Weights of a small transformer language model.
Size: 21 layers, width 128, 4 heads of 32, MLP 512 tanh GELU, vocabulary 8192, 6.29M parameters.
Architecture: LayerNorm before each block, learned positions, untied embeddings.
Training: a variant of SOAP for these matrices, 4250 steps.
Each number is 500 + 40 x the weight over its row's rms, rounded and kept within 0 to 999. Layers, rows and columns count from 0. Numbers have three digits each. The size before them is the row's rms in percent of the matrix's.

# down: layer 17 MLP down (transposed), 512x128, rms 0.0783, rows 151-203, columns 0-127
# up: layer 17 MLP up, 512x128, rms 0.0784, rows 152-203, columns 0-127
down151 097:476523488508482503502470524555513561527457520460466528478499483510492473489539452460521513531552481563530460510494559473515489466478514523448536446466544487513520521507514467484394570496585562527479495541560510501560462538449578495532522515445596530482542492512497527583491554447587491544528471543520524485527451440522424560451501513584526524508556475428463550512486517440520418488566
up152 096:502495575518556521501503483582491537555570503533550444520558553517538482509541449588521513526517463527486534506505496551494542360525476512472518491503494519428533494449516491460492525477474443518476567514505512522467489530538462533553451506457526492531483553581437494440541456535501441620527469509524469554505494560516582494451573514506548465477515532476505442544522478521511553528535
down152 083:429496475515494494527534439441485490387477521523528596510486526450497477493521482475467489451465522501495443538510507488564517603514489467545537355536468460536479480461528521518503524489549492584480469540493445544511476514533549484421497507503493460508543464399501426544506507519491438488479510541509558471492531489539433542486497498506417530484515423484515541513518529588525519471474
up153 105:443537522543548507532516433530441495488441490496423440549489518489460461454538539463527496500471439505547535511471451519467551530410537499444552539494453514539546495481577536524513500459523527532541496441454453484575525478503540463545527489502477483471501558484497500502435438422563526509515479597434557520565518473512518446487466390488502458504459550464491508515554443507443527524450
down153 107:493460529537453562521513457426502532414541452428419497488525456545425521521530441505440576449513466441480518503514601603517470577542492491529439541472441451528500446553499530470459556463522559509511495462436444513541488527461542472463485527510539474479487552531550498501550516492501436524501490541484499527537470562497529503473494495497566516482509494481426518487478511510552423544481
up154 101:529486513535509476493530562511391503460464476500509506440560517439431474479534584506564471551534503499478523541513412462522493488480557472489491492439517545473526452498499471530522453473502476474518525444451490471501492502496530505550455465485455602495522543487513488536430391498457480507518421529440525463538527499503523586586537440468490561479526463563561497492546483550517516485414
down154 092:411502523461534479449474469433508489583476476511548513539515580527506438458483483423459522504482492550480498559523468486478477476561471590454514416519463468536522496479487494494575500580557536481483516551523544462546556522534522501494503480442478437515460507531466506465490504524518510440451572540449568444474454507464487504461508492522451483510607483484496596534545481480519596494508
up155 096:493485538486520480502470464529557488516474470547490447552525605463521516509554520492459448503535471496477433514502487444495527487459493490466481486428520490460435460463477507448444476469493463471521505466525552535410506487487571497453550605543480531454543519466547465485478404454499499525600451506435509484508571440505533530480481460542462546523489526473579395495418503457512529483500
down155 091:549479517539549513519549468516570487409594479546487501509496491544483476470451474428453544460535555438515511538538544516494515483460445479586521463466539516414471516438480509532522471561566510513456513505512501492570552486456430536505514457529507457559452496538507471540506539582542436520478485468505468501427417480435450470491443511527503583458501521552488490527490541500548467452466
up156 109:454472542506497509513504510485530514432535540463476460586456509530493472511469496556608487586553489536489461491484568517483451550528497553525540501501536555507546465475555473519472482520451470556500486625520497446500584520532486548537500494491493396499466546498495534562440468569513498446521563532506468566556496478446566471525473513473428509547583500516526530475476500503539517532459
down156 110:490443472507505563471480488549523431394438477506518588467509543544431515439508513448443465584525478504469467458547501509550437467509505508502531454533504506482505540449500499519502490563464514483493523544539498523580389503565490497523543556559493510478487412462471460471477518481573485526562497553501508435512498517510516564479554514524456480442502423428542559506515491481554527541491
up157 098:472477506462571564490518549493508481460459585502488518495527562561455411485462538477454529540543520486515474479541458494606567480551534468476489501473530509478512498511477462528454490546509510495546510494548522429469508543502464518482461477607531505494492504509539496474509492559477590435533468441541589547525521566557526479478542524469502445540497494442586492484550502474414446428514
down157 101:548456496511411516541455502490514458524521493505499407534459439461524573535531455471514520452512509548481580532437519536412489525483541528500490540478535460569469520461529513481565419498462452499542490559468468506453484523511542506490480526481434536490560463408495462562475483441533392529456533486521421493504472516503490476469506478514516541473523510587452478513497579536523565534456
up158 103:555480417448490503558544515439483522507559506457527490423596516535453466476502523588536498486430393538451531496487481505479429536439564492514495517525500447500499541487524521553470461479432496477547521530514487483477502421483459423458427500520499501510520580425563520521484518491499499439459507511535423455562546576484494544535560494521492528556453506485481495447502515523482463519504
down158 099:557454506478489548403523525547513488426499476533434486501479498445496520445509475519445476489541503574542447540442531533492558492554475480443438559464481524502520553480450475557544488575542462481469475458444592485497528485477488560504573542463502465534424536485484516436486528525533446509529527558481466532464450514530553432482397516422476504457569459526484467520514480519531486520494
up159 103:568523481516501479454431530473449445419540561412575519542488480435502463460428523477513441496443455465488428463454495535491563440592438505500509526499500470528540477464494436496541447631461508500468533480535508463534471521485538432434462472504508518467508520493533471529475527512450540509484563512511461492449490408508499523474459526488477468548510449492487507556511505521535447447516
down159 099:500509520505472482472547467509458495445522597408531445495492414457552599496511425495497526515493434517526521528464510495513446510440445466437462463480474549500437446474478522466481561472491494470593472470506477475559489543544482478561473544451542638499525498471471576443545491465464486501515460487521499541552516491469433467510488424532453520484478516478500517520450483528491535538469
up160 096:411605533533473506586529466538536504503457497525435546562518614538554547552508515545566512507496506506452499485575468556534412465515513563537520455521525542545490489466485477516524477481464482509495488507510557505542560550517515498569497486514504498526559488560448532498463432542494516490496568541578465507467552533527574515526538519501591484548546518544511442489530513528479475470522
down160 091:572438443568500538549493502465560541502533459547523571478486522532491462463525492526423491482449526535530521534509542506447535583549447460476472483467546417521491551541501529466443509497434553500488503488509528534411494539563515486492484537502502539545532530475548519499555542423467538477541465403482530509495450445496468489563458500551510477507494516503564601545550585522541510510497
up161 101:512490528481413499401506509500520466489528506450564493535542473450468535440478541452486518543447474499489556493517468568523543509412483498491532539544469470520550510460503480468565428538465455428527490576520631537478477494513511498534559481511499454509527540575491491555485537504475484470477520524574484476516469503481445441443534430450501494483603435432466481469474490453522510519508
down161 099:432472500518501522436469532484513460513537550435537536452496480423595449499483461443525471532484519474472449465419526464480541461550464551461537482542540495458538451529493539496513497509465515502463455546560437478477507543604530528592472476497484491488511532599443516515500485512540581462497496450449501537488474527457530515481477545361466509531486467512531511509435445531472498498482
up162 106:508470527490390504486496493544466486489559484528516475453526465491431582513601449454513443446508506504513497403437496484441488498477441417458480481511484506494477540494466510476495514492480504566500497469493546470502464506494439457499518430500472481510511497497500505479544503492480440504394573484546458512527473456520542484483473422482467479437426415515468458420527472411463418504496
down162 088:482544439550535483521504568460445471516502544505502492500500562505538536500545476518507494448462538476499541538471486504493504483497515488475505569471518510541494447487521430528402559515573493519393516461522471380591495506497522495486602477482511469536479494455478482450507511536630516546432533455511538462563504489478445517513461519537487512431419498438530472452528525474536464519490
up163 096:482486464537515510473505498439493430516528519482547518534513440547474561436477561519500503578430475501410463523454511536495479582500494478527487496508470534545442479519450533524429520521505453473568529408482486502473486546517518517516498480476528432464471466540576508484554500447528533473491526458531502516462466492539495485444568519476590547477456465430461535414536430431463432458556
down163 085:437557389427522460466530482506481449480450556529475468493459524554511547504511489523557490467496503540523473513459495488497507464468526497560505396528439534517487493457481514462456423514536461484504506481543459444513432571496465504442508470440512498480555496431416545519429427523532536511525450505436447469540501551437541512486460524501484516539535542471493477524524591479438453508568
up164 096:480502494466467483496396522479461463471485410533526477494484484482462466532540600545523463442513541463452507541543515548456541542489470544559531525496457465598418495480508495514452478483512468511491530538464458486539539573532530478487530497482546473515604470520504485576449502499537502459481553437590468450524473526460547538571438477529502477482532536438506557512459460522441526442499
down164 099:494505539499535458433508431560427547531503482487482524540538550557520547498431470468500489513501478537571435523502436475549504522494522529448498485562428524491556478508452481487486530495582517504454542509484473486522569434451474589510461511494444448461463470478400516454481481513493579519476438594497518468500559484529474505453569533557506543522422507476465480470539425504481527449497
up165 105:561520488531422494472496532453457520526517486452482468503522499592511547502479516531455470459504442559465485508529462448557469507477538419580521468612503495521431478463478497512519510528472504429492506472489484542476532476483511436462466404560433573519487422577452507479516522497470520474561442512548464487520498586466478503530545473415501488466557531497518435533525557489464453522517
down165 110:517511465479482493535528444573552444427535489502451505524455443511516424480506500437571535482469501450547542554508536542487529547467471553434471593414516511459500525461561546569551477463466546501505488484487539441571449502453433565501538537512505472482466513498572501527478469452544489521540517512473500558494458507514539511428500488557508428485501466492468538539426539486521597482503
up166 094:507468518562472500547488493523495483502514543416514450517479536446468553553525465527540482487505495476499477498559608540555483466466416544516419483500504503469510442537509517520486489517455528564522490443525506492540488575521558475470529481453501540489512453552601512475469539564485456573495497509599524519575480519434476612475509507503438469494500482443486529405483520503445459547481
down166 094:528541485465469476455500493471525511460441479505596533477559477500532519443487532450522512468505507520397486489444496526451467522542514474406485460487551435518458483499464523507458534598562530562505475510508522553498587521469395545524496520458488528440551474529516481551523486497503483486505587469572561481436480512442497463447527565534484473501444567576525456519477466512520522524539
up167 097:542498540419444599517502462526490513412560471531550514479503470504503491510554499416520457520500466466525458542522478510470470486479454504440447487550542526494483463560509514403478537393404492515506515573448513503527439429547483521494521518491526507407480479460507452529510562512502559500488479503557483536482529523505502509470492521454430534505520486494466451565576438428499441498488
down167 093:509519506490554474501495512513468490539546520553461495485558487534423562550558502447511624544477459517543569459569516517490546396546542524511543444475498582455516492470533493563513510525564545495529543517475515488494564481487473476475507458521433461492488569456549551413482474518530456549489488542461460518444532505502501502475465492423528429416460542506499522451525552511464521457519
up168 101:476482497441459451436482521519510489491518503478562416626505536492524498502467425543536514539552511549462552517496486497463549450501526453470478501514452485506538443506454552580504536543517549520450505487500520558435461456510558581554442485489475477561452473505547463550454500600513407527470493508532492500515546472490480514559558460526533513415522531508517540511560556464526530499536
down168 095:465532468516470471483546576477534540473476483527438509462513507484481474487437463490450579517412488435553430479513576449513503457580528555487501420474486462473559556467505508446505497515500538446493575545478558513442524487519552481522573495517547454545483509464464475447502461465499502551465520522577512551467501526564547535478565542519452526538581482458491558555443528517519557492518
up169 105:422548476451526513478523464464461537489471553469529401449554544413512497534513512572520489477435459524465532478522441484531535455521531449551548529469536515452474530532518461543539487466535477524529515510469486548548537575474561501501409447471491521483509510505516501469464521498539568539502430456484553506523556583400526504549486581489523468462531490505478449539490496594520487441478
down169 094:570515502495481474407519421567418553500511535439525579544526573480476551463510540516518479492515501449492472513489482500530482541474491443501469484504464456505482450499464607413423564492569520574574454463498477494458455458505474517494544518492492465494476505434469466477499461537446502508611515569587510470498492477539501485506507468523469552520443435485447530539507484493508467519521
up170 096:504412469485522470483499487497603615529515512460466503516572540539528524556512528457523511539519552502443397502504417493507520443505499448529474519462505480578496548494505481520525474530501484508528542470523510478457481500478579486554551531509476456501481535540545538551470494572447490489596471456543481541478521420493464578547457423528478541524503422433496503516480506552451479514503
down170 094:512471443447512501497541531448470530432547503480477536529512480473551510480531523439392529530474391522465518518497527541504468539554525494492523514488455503542476502522457622547563508410526540552472512469547495509517558581459484497505506549532466486527540445620502499533525512513502487554557487527483424462517471562526550517444491448522521505500452591485530483564513496467524468504491
up171 099:574547520537469470506451505488570426483482523508489479471476459533548553533564528554480559524512497484433499482491463449475480489479488498551396509519467482502500448453427548585424529598440489441514491520520480524528533472536464439492501469544568518455543464444488497458515462501513409475442522584539536480495498524464500505497480527470427523560438492471492496454448496470556431483523
down171 102:489470437538522547526519499498511511441512543445488500534492501522468436539533513465458402439509436565461453484548479549425465495493492489449522506452543470475530461517435478497522504407499519518484564450547439486465495487410520550506441465451457488503452542481475455522463486445527534535474473495388503573514485524538451541381523533562524493481518553472520499475512529543512475438481
up172 102:537512577516433480532456482431470509476516501409493503538461537512474494467467487461480487511477411521470520436459441504550478467524449483554473521579506516461506503417482496484588482470439503514473517544501505554444491396497559553508536497568566550512503496467506508509502571489510529538501388488476448439528538520533491551496588443420465460516505527496517520544516433535502489509489
down172 097:484481569555494536492501515432468527485465558488540482544567529520501477531415464432512526521533486474454508548543503475484528521551528463527469516538541546481468544384483474547576474479487450521489479556480437505497525541460510546425536517430562551510501445514485515459540491505523572517515559597504479475519524536518483463536549520467512435425488535547483574509481439448551470505421
up173 099:535526509497484484449462577542564559484551513577511486541435560556379507575515553490488443482439527522531529517518439530475467522470512516575430492569546491462502453523476490518506411551490538542520494562534510479527513500549436546539479504473490525478512445442530476478509489562459530512551470547449505540482480460454591451503535488533496456504568533525492511522484562543475451462514
down173 096:475487481536487455488543509569489422474444531523479527523561464414481531478479565619517524507506514440453410515520552474564501529514467490517568512490552554493511524497463573459544530470409484470473503502529420558542510520509550502465416536513489470512509515445487594545553480532524483482501454493536525436489537495523447507557418499456539520462436492437491477505499442489535497497505
up174 104:518466524507535493414533496502589515477501552503462487562525551519482540461433485479516505485532541525433485453496490485489549475489490505495505511462444497557456490478546532448533457601458429580542525463482542510457489458526507453529394556477549490524560535585516487456403512522500520489495456503572432463434524505527465488460438438506528496499484430442516453509514497448486545475444
down174 106:567519538468464506495477467514515450554491427520521551511450464423447538508595487527516458489482526496541462459480455480491499537506462485503510634539596530468520471522485471520466462503380488507520470539470576425534482535459479518571434493545469525532475449445518506512517517531487488486533585479502468483427499489564547506488484512541468460504487518503546526498535472497502378527493
up175 095:455477493480466451536563460571522367472512527436483577548480446538494507466558516525472531476455520512512529478469469496513510464500556523577529558509543500528547484498461498514494518507434511552545506471482486450394520503455507460499574503509449527457474540514397496484515454525448514535533526471489510435458500518526568422525510454446510484526450443470450550489504408496432531510495
down175 095:495513561436487528486523525524404459470560543534529514552502500474485431456445548491538574454531447423475530480519439566502514509496488500498545472464495463569529513488422438556559576431412486465498511482558451523453526487499489504357458551483499531500553481464545498532491463539431462524478551474477462505447487514545523500461449508492505486558467542492474471511479487493520531540471
up176 096:498537452492430562467478459465486456504548464480483456512527461532531516489513520480515498491499397519467484584540548468519567558485474537545486547557519512453448525475464458474474532554469587496531499510496495467495527528516570516546526516553471485516467510479498550467568516461568501520511533515514503509493491545470496488417519516432529504525542456460582491464524671521495399530526
down176 100:493512514492491439497495553478442519506453432573611453516530526543506555451465607458468519535462498421472502529511524426414519495504500483406465584461501504533560465507556393543501470515509485565503459488569485484532495488486452507463445554511541551540512478477491512512514457484463541546506482500440558488489468495496513526520473473466522519528452555505449464571464434476521546504484
up177 102:527534528438501506405534478446437554458528478545574526498465540496476482514492520569521503572478446591481520488569506422542463476405492485519484529489546494518573486525431457482577517496518561463497468494495506522534469495509545513436489536544532549577455496479463537506463497540501556444499518493542425506489416445487485515513443533535457501444458547450501476470483508471508461440430
down177 098:492475564558525481496512487534495449488539532523476481528430480528518499445475489488533480568544517452486493430567528503490499500568523461468454532435484520485584434562520550607483526518524469485552435527473501573537403496517504495508525454553608480538489487459540543564444548473523494483473496454583539499504531564500556437511490472435562459498469460473475513501514482475485564542523
up178 097:506494526482464549485513488467467458507544571547461511503491517547553509512563543487432467493523544562471514416469424523490465480467445512547571517489506508525504500505506521528542442543457452525545593549467510569443499471549448472540501458452533556566503499480486474491504470455580468440452519557487468504486529533499561445473490528481497534390589454490522530483551479524457468495400
down178 095:503499537462536468482535553553549503570543456513470474481516524513530574494487480529504500491438535449504444435549481473473515496573449526468540513489456472559500422524593498494573481551577546450497428499507496522478423456548474476503394425464467496460439424464484507498466439537491511579442510485501543470555500422507514478510539540512528487543500547497505513485523551557549542489467
up179 106:442491477502543600535479426471484483530506455436500484501521529563475543477536526452557437493595494500548451417494502464472470437511539497455480559441535533459502457520449522476496519515487477549493575481521467577570501503509548537549502457481576433542466492450450523489517493462545478463423458513440511546466442507491422509514539457502425495462546448527513530515441467473535508492534
down179 106:480445498548468524464575502473515527513488618487511468428500455519523525488487578533512437507514500530524473491476489520487484516464439514481480531487505526429547494499496463549519477496476487563598494529424507562468490545544400474509452499473459464506522466514516532588521515490544604483515493495528449500514512578418427498483465538466490465493452556508510486423489435589515534510437
up180 105:531477500443549524459453522468500513496514542517453470544427497532487448422512534447522470490509539494562500529473504493436455438549482529534444500427510460523529536514473539486572515537447486476508447451467503479462497561491513504504517490404449542547559554528543547571509548568482563454554605502404474507535518475477490519547506458556449547513531491500497545492587498549473438498470
down180 099:427520523554476465513602479498472521542498432511535511454555542500505488507518451546496521533584473457438488453508512562544568504461511469455535455438513509493515417484525481426502465478559496494519545557535479518500507534542500400550524546531595500433471493420460484536518495450441476498543400499578532551567503484529497489493472511448530505532474490476460442536474487516519532484542
up181 102:461492499549549525496488609530505432527539454494454466425478445502462487565509493421533490534459471544489487509506476432543413570493537494419392549544480444476468496519510458471472519517483496514472522493436471445476461550506468464485502465457523472516499501425476480528510497427566519547540487577530489521499443432528553517512438512544458481462471486453554497473443542474457439475483
down181 103:457495550549522511572513591548475494454555504507531471500479477489573527480472540524610540434525467575509476499509546421501498500451532528482491611495493438490519521512523558455502497488373547495515515474482531504498526484482554469460547522556568467517511497530517500529483591512479464586565503587436524518483513439509482522520461476414498503487506520458464465512483523470546511504532
up182 100:506448446506538516475497473509485477559507501486482421528581500476482486503496558478493479467552511586498495548438451506501469490561536471465501549505503445506465547469452535478457446473492577549453558492429446426501500544501475445467457445414441477486529466523538488566562506532579526483515484482498535481502478504481482509539367530589492511440518516498486452587489463482514503424494
down182 097:462505485486524478508476525560532495484515417482533559559542511544520444515453481492561618509570427510436473473482472507481509548544467452516543491467545517540542493504466504512490513444455496510524464562544415453463514485507557533473580539455520547480460425518406484418507507485487454466460508504532492502513488444494494460531562514560577524444499457464515509496476495395443498542470
up183 098:484540488462513531531553496475535476466487430546493377485481483463533504503447478458463526532462527459467563469499511457421531489496438505505489509495583461431546454510469487518445465460502536492516487440513460454540523489496540535564553583533460554563514485512443495521409482595470509512519465446527433533463476551484548501444461434468473506536491492434458456427467463495542526506459
down183 093:530514484504513465534545525462494469555495462516491517514471437575477506488517479556450467465520522494435495538475452590507484460528488505543465492478520470520473454474519491438484427481468505552453559524474504455453505508531462444518475425441494593515481537488529561522531572447503481546356465509456495406559515461492489520484496555482501540588557495490474443505466458486564457446543
up184 112:392476452558488485468450562495484499431497457528569490563545537533381482443510543572472442508480477540528512430553464519496490509508539530492471473452483528557484512490469516517556509463526454518571510572439519492528557526476496535507485465457521466495477517538520541469486528520513444439521411549504463501527533512508457523430495558547452494510512569436521534520489536442503488581564
down184 104:478446528499528484587525455482479492550553469542529455490509491476519457465537515630492549471444492499517481562531493532495531525509493485570569496497521452484415492469514504494520485508621477532450461500494530524522438514537453464468515506533521491538494469424498531437511474478509488543505559435511441568495464471470458493476465476534430474494467490449508419605490470479476488384479
up185 112:446531435531572481460512456534510488512550448534479410560531483412542503509430503489485547525484492469461455480443502499529480443493480539560504542503549424568473497456502446471436518530525511486550509526436520471493525515519565446460466544501573542478530493449550462505477551576528512510581497473525543492448489535515538513590521480530453468585495574546498471490489489536467538504579
down185 112:477479477508481462478528491497575543518481497539459512418559554488448543526514479456481477558458508489574572555486584423531522550473541508457461542560516469529490462539539579480506484534525475470508470495523450582521514506441523450583482530495488473540415483480559526502493530544476565436481497490499490443460513570497470484514418558488579522481518484442547535481448494433550463462482
up186 114:538498491545432462476418565555482447489427461469518543533526545568522511554425507541490567475479527502498559470498455497544535449561538554501532541527522539530518523494522472554581563534539471458543572474482513454528470496536493488491500524454534553469463523520502545518489493525421506519559408522476551510489491457488509504449546492517525505473440485533480487476504508468560527425640
down186 122:512448439512496453475514451481509441497599573464495558484520458475506492441520541530462465508506430514450481511483456475529448551529506525511481476502518474518485561514555541496499569462483524513504507497478550519401619457543394547573542503516525489445524517510508535475558548450444479564488496524524539463511469548518523515530494557586491486473501544534400566445484494497525470536488
up187 102:532530504524559509435479450497524546474514509465610484450557495487498518546496514410487525433531473486461521504535497555428605476503599571547524518429530534504527475513452488507448559500493510470505524511541515449519505592472469470462470442487466558558469486511449484472487547572517551498446454478522444494483510568452465468473570480483516445425494520478531516429506462531532519504475
down187 100:430526540462497497482432620510501452448495470525500517499476451524454480489481494570465454544495558472480556518475479453487524513522549432465503541479532483508496504515469489468531573525450544567438511470499482558467552516566480516484444419532503490491581501471428543539503575557555536494518412521489514504539438551464431494400423501487537518484513478531512493526515473535425483487515
up188 098:541435553545488442439543492541551439526507546530559466526468518444556545542541502529502536495476503535521542487488490526495507510458530574463467503470536504496479434413515534477496518477490440503569512507531521506484529466560551489468530523452464510526439450514435473431510489546562451433550436479542487517521469519538502589466570556543475469544539472448526565567397461502463487526530
down188 096:482578509561547504591557481480498504522554574485452482517441501493423515518563462452525479473527441480518466549454514410529477570497483506510498422535474550525508504589583530478516450549414481531427493524509472478462532518460524499462487463449531495463478484467505530507496507490535504461420529543461477455531533491452476487497474475520510615493514492486479468489561581448484510485419
up189 094:506524435501486520545502493487444511446478539489522557471534488553476497426503467519457521530504472498422484531498502569517514434566508532479505504460569527465547522465503512555578494528417495542463466465538373515515502494485489472542429594522499469460497435499493518553490450524448463510480512457542523502555490467580497465492569483513571570453467521536413495457526564498425526530518
down189 092:504469534527532463456441427439492517491528479476401526564496547516427497439420593493485554538450537477528546509462565519477458507504497471490472518516554478476526525515479489479505507495432407512524523516475539528514525542461492411433449522500442474551463498545523452419531485531514518538499548485473515488520425492535403567440455448473487476466535438550569522472533479497495519511497
up190 102:498515459415438524484495462493429579528482490488464447553453583475572475475538490477612469479535525448504515465412485594541486521543459493496515537551498475505501478547479566522447576485502470463508525503482535449555490593566526502498542496522467540470580456483516518580531448486476466424485518547574501543530498468475528484478488509553492465443490532529472492484543466519491506452498
down190 112:517536427487516489526508448471480520568530525457512499514529535441469474555529438542516466420500453505465509427483509508540514510586528475480461562517487507456502436536505449467425565416453504439511498503560488476478512540566567569503474463510492575506571488511476461541479500470478529521434438499433525596519449502454520495518466432434510507523523476560530428572530500480488502546499
up191 096:503533572509500538513550474508561479612551510496463511489519439523511457483512512463525412469377468415475561529564538470478536422518465446515531533474495496491456529503555506544498517536426517476526482446536467473514508517514472511490451478519509530478560548461500498522507551517549535489399510484496499557499522487627543501503569501466531515506502534496490551502400546490496565517482
down191 105:538504421461458489537478518486499451521515500540444529481428460501561543485459486505455448468556531442534567494435461508458547521512553515509508525486479515514453506378364461550477514511526494404457508514518477424470517485548470492496532499513447509574513499514552542479516518521491466466581506524470454511471498560470559477511542504486461512418523478435479517513445538567451446533489
up192 101:511512521522464504487459505504502460452526526456505404532533520486496439483502442509434491555528521534483483535497471491551542516474529506486472499533538494519558560456515421505539538449493529523509485531474487470530437438531533500511440538548520487571570563503524493592497523393501588560562477568483463402462448465493538512525474528556542536528521514464512506467564423514518435424525
down192 098:504480454478466433535497477472511491462492547485499491455539498501540542474562406564485506474443482480462545474507499478459478504543501470398531434552488488497465469473496536504506477505497489599567498529527439490472514491543516489526402556449457431527508523472483434531531518515536446549459562562450546513498449500553535404529606522486434466460471448460483479532458546548479523510464
up193 097:484438564496460483475547495488488487499437516507513476552480551504485532435487518545507567479579420570512520460531533531515508462456457485507470519448587483466493560424525525541486503477520491543532542501560587512516582423413523461545551446462486487462486546540497523411496531572425518520548464473554498476465483553459525463488561474491488528491478506492480469564443485556527533535540
down193 100:456529547486425496520527497537509548503514504464476431442481434490595530510515490496510506478571467523476533515492464469545499466500502527549526470590532536525520568489522486452530432514425561503467471486519439520500448534512580516477509458494566497488613480492524494580541513524492414534500552527524522410453495478486478477537491456466376533515550546532528512463531582529506495500481
up194 097:469490540400535552483424529476474427485451437514511412552552466514517510556535494474466423487524514476498520500528488509469478468482510528529540481487522500574547448472484509506445471436497474469557510471460425528460566600463541565564554492441487486560441537510513499450481503559503502541459569481458494523448464558534542475533456508456505567500538518550483496527425489552465495460477
down194 091:434540501493523569458498519527478523570480484510465479518535478538528460475573535478533541547535527476433406575572564456482564519458452515456521465490482476446462537519456565446502501558598447475491561511485566512541404460567524471487480517495582516498511512493483557537495458452441477520547501520549457475562511523506464484522466510492508467502529545514502508580486445503571492524545
up195 094:478484566467549506525529492478564512495444561459548536529562512486417518470476563522510600470528518439478529487426493490458557539435410461449515500476522526537573514443564463490428496481494532442519442466428469430500485483532463494494512485486445456475456550475427504487525433499538492485487456502485444537485547453505543484471442505572552533518486550441476493509443445457511491489467
down195 108:608466475497412594503505537469481492526474481457417461462479555499470487406500449473498478495572526486541462578518425471513514523503468536481424541475432457515505433546502549469475506551487514518511546443452488486468436442448493454473579515548521440520492499509532517582457496543448501502520520509500449495508519549474457463466493521492523414485464535522478452544469525528465516569483
up196 099:542485493505433494494514522445534560510505486513466514463457593553414552517468570467479508493451508475578493505435461475502491459484556527532471494455452543462543501494527477502512506488463476451557543545558487567488519502542461432543477467497552452570477519485445567551405423467486528530527468533511461536487498469452422499424483482542537462461535540492492520588579483482466517539534
down196 099:479452538509500428492486535525415505475462525558431430505511553504470519556498523522510512499546469457482510483505549449460531516475446491449524467511525484540580574462531530456511412489530450485483551469518484483492524444603498562423505441490522563526425517425509514480480536436470497558504547490462483424507483488522566448519529532442484459511507441480427532570497494455511464505428
up197 100:495470546510473502499545502605491478486632424538474534506524508503477477568502446583449562488582477401521489440490519533534555499540498504508476511494495492476508451500519485519431493535475511481493485488572517530488473481498466476465492493456563452511508426466575489485503514529498475447600454521519526585561456469517491462480562443529514441528520571468558482516534546456544478509517
down197 089:494487447437451524490495535489479467545474558451577521525578548547492552442526506536469521480446472560556561462539478515465515422500479533512505494542470509556473534503432525500519507445553518520475520464505493474553454471482460607487533473554468512492536515480459430503535525452541527438460514540537562469416508445579542488474576541543482528488500539578483524528515416451529543478498
up198 098:523528509434515516534475540516461427504457538479428441511578518579475471537566470469510450526551458490387479520561457482465526531457496515462503488449470508542475410478441462514462561480496510464526454496554483398510472511595504478507507483529532468468441496469526581481480455502478446554499566565466513502552490478504499477467476463485456526539526469567470496430500457511570472496527
down198 096:527454507574554513453475495467501515502484544525435456511542465602455535539431525527552475483544511525535545467420548479546565494532507538565523522494566521488512536526526543560521547468519493490477499516487495504477528467538443563522550503588450477535496524572521501480526446546544593492478492408540495538477534458491470488452455488494527503507465477537572448544436472594442501478456
up199 099:464432502489458524476522624459475577460499537534531551461515432512477481527476474433529569529563540532526546456533527489568442517485474478470486507524562483529488495489462537504547492432483467514575503495522490442521528537482429510594439446526428474566479449522464464489465545570517536427569482517527438501527458477554555525451474454491541478515501486535459498559489480516480499469469
down199 101:515490531479528577489515442480536498467519431509542508540543504526491548510459449494517507535486476549509507505527498457520576542493513548431497530575486479459494413506482389502525466422495566465513519491529495434539481469576508440460474513576477434454495502490480481534501459468472534525508518517464490433560474497481468497510438416545533515561486512483541422490448534543628453453534
up200 095:416499461476400470449489501568456430458537531458474487510506573515499490531439458477510514483484491516482578575497533503554494463479473536482424486541503476469519556472439429474515502447449459354486465545559533510459445447518531513611504454432492495433484553508491473486497488515495470551487474494486513539446543492478520497466464571500499472484451445506457507455482486522508507545488
down200 092:553513508593520461358519555530475547507451476413574494566505474503435522492485549426516481490496448513488494532505476511476465507527490543394562459478506496513465469529494479484549482531447504474476443463517401518566480451487492561478499528510527467532497465502464486521461462579507441479535511489495533441508439496524472509512513479501501570592524414458540506499496493581514523500508
up201 105:447538527407496543499523498438487566552479480472511425533460449605490511469462497537501496447531513541476543499536421557541441487494559405572477506526490504503473522431468507525521476525494480442522550482444443537495502472483486469484473475436485568511439506526457499509466528512478401485547480541458499416463538548498575529578509495460465519530522436575465491466471519491510529487478
down201 098:492513481520551461482531448471447517524452436489475498556493506527537507520577502499523529534421497532471586452480477523474444500524527525410509546452506463517538569454446498575412510514501501548442491464514489440494508430462473543530446526458479554529478512465480505484512462523512556464555469512468568550538552510440464397492479448451563567551536427475486534526517467550445528501517
up202 090:391583520515499440488540493476517474516462462417518440508517482514510502521449500514471547610506497437434470438552519438517498475459527494474502486522467483441498546447512526490486517461461508393447459569490496501525515511519450524518492479384479476480551450493511521542576442581563523478459502529524465560512498442511489506535522563520458522496469526563469509495543505455512439460522
down202 086:551450530476559510493550466503488530448561460556448557563478483515493529461514526466493378457542481517503490617462484506503558502539482564526488499444416486565533533546508487499486529498456493528487466414552509479528421529577521523530586494517528514544541459511437505503455564455495430467572457463510508467493469490539521528552552443548524514484539551456511462509496531512509527517505
up203 098:486455495443495499482564478538437481536539561495496459559489492524449449481549523441520491498523485424464505491493475500508479462522561452505442530484503399434496492529444539459481425512499477544485499594511438483509477578486491481461551480461525570493472549458540506583464558505542438483552469501425525483483523456453502489456501470557512480500438561526504538414498533393481523544470
down203 091:500538511465489423498465478529581504542475402480532538497500441620456470516515419483527550549501492491561563513499573432509439443556568556493500460495502556539500512442457497458466501457519451456478546524438538470562543540503514529477528568517534487448530501503495501461530450549537547493488525556478553430520468525478454558494502528457480490514515495503514469464522422490429449520505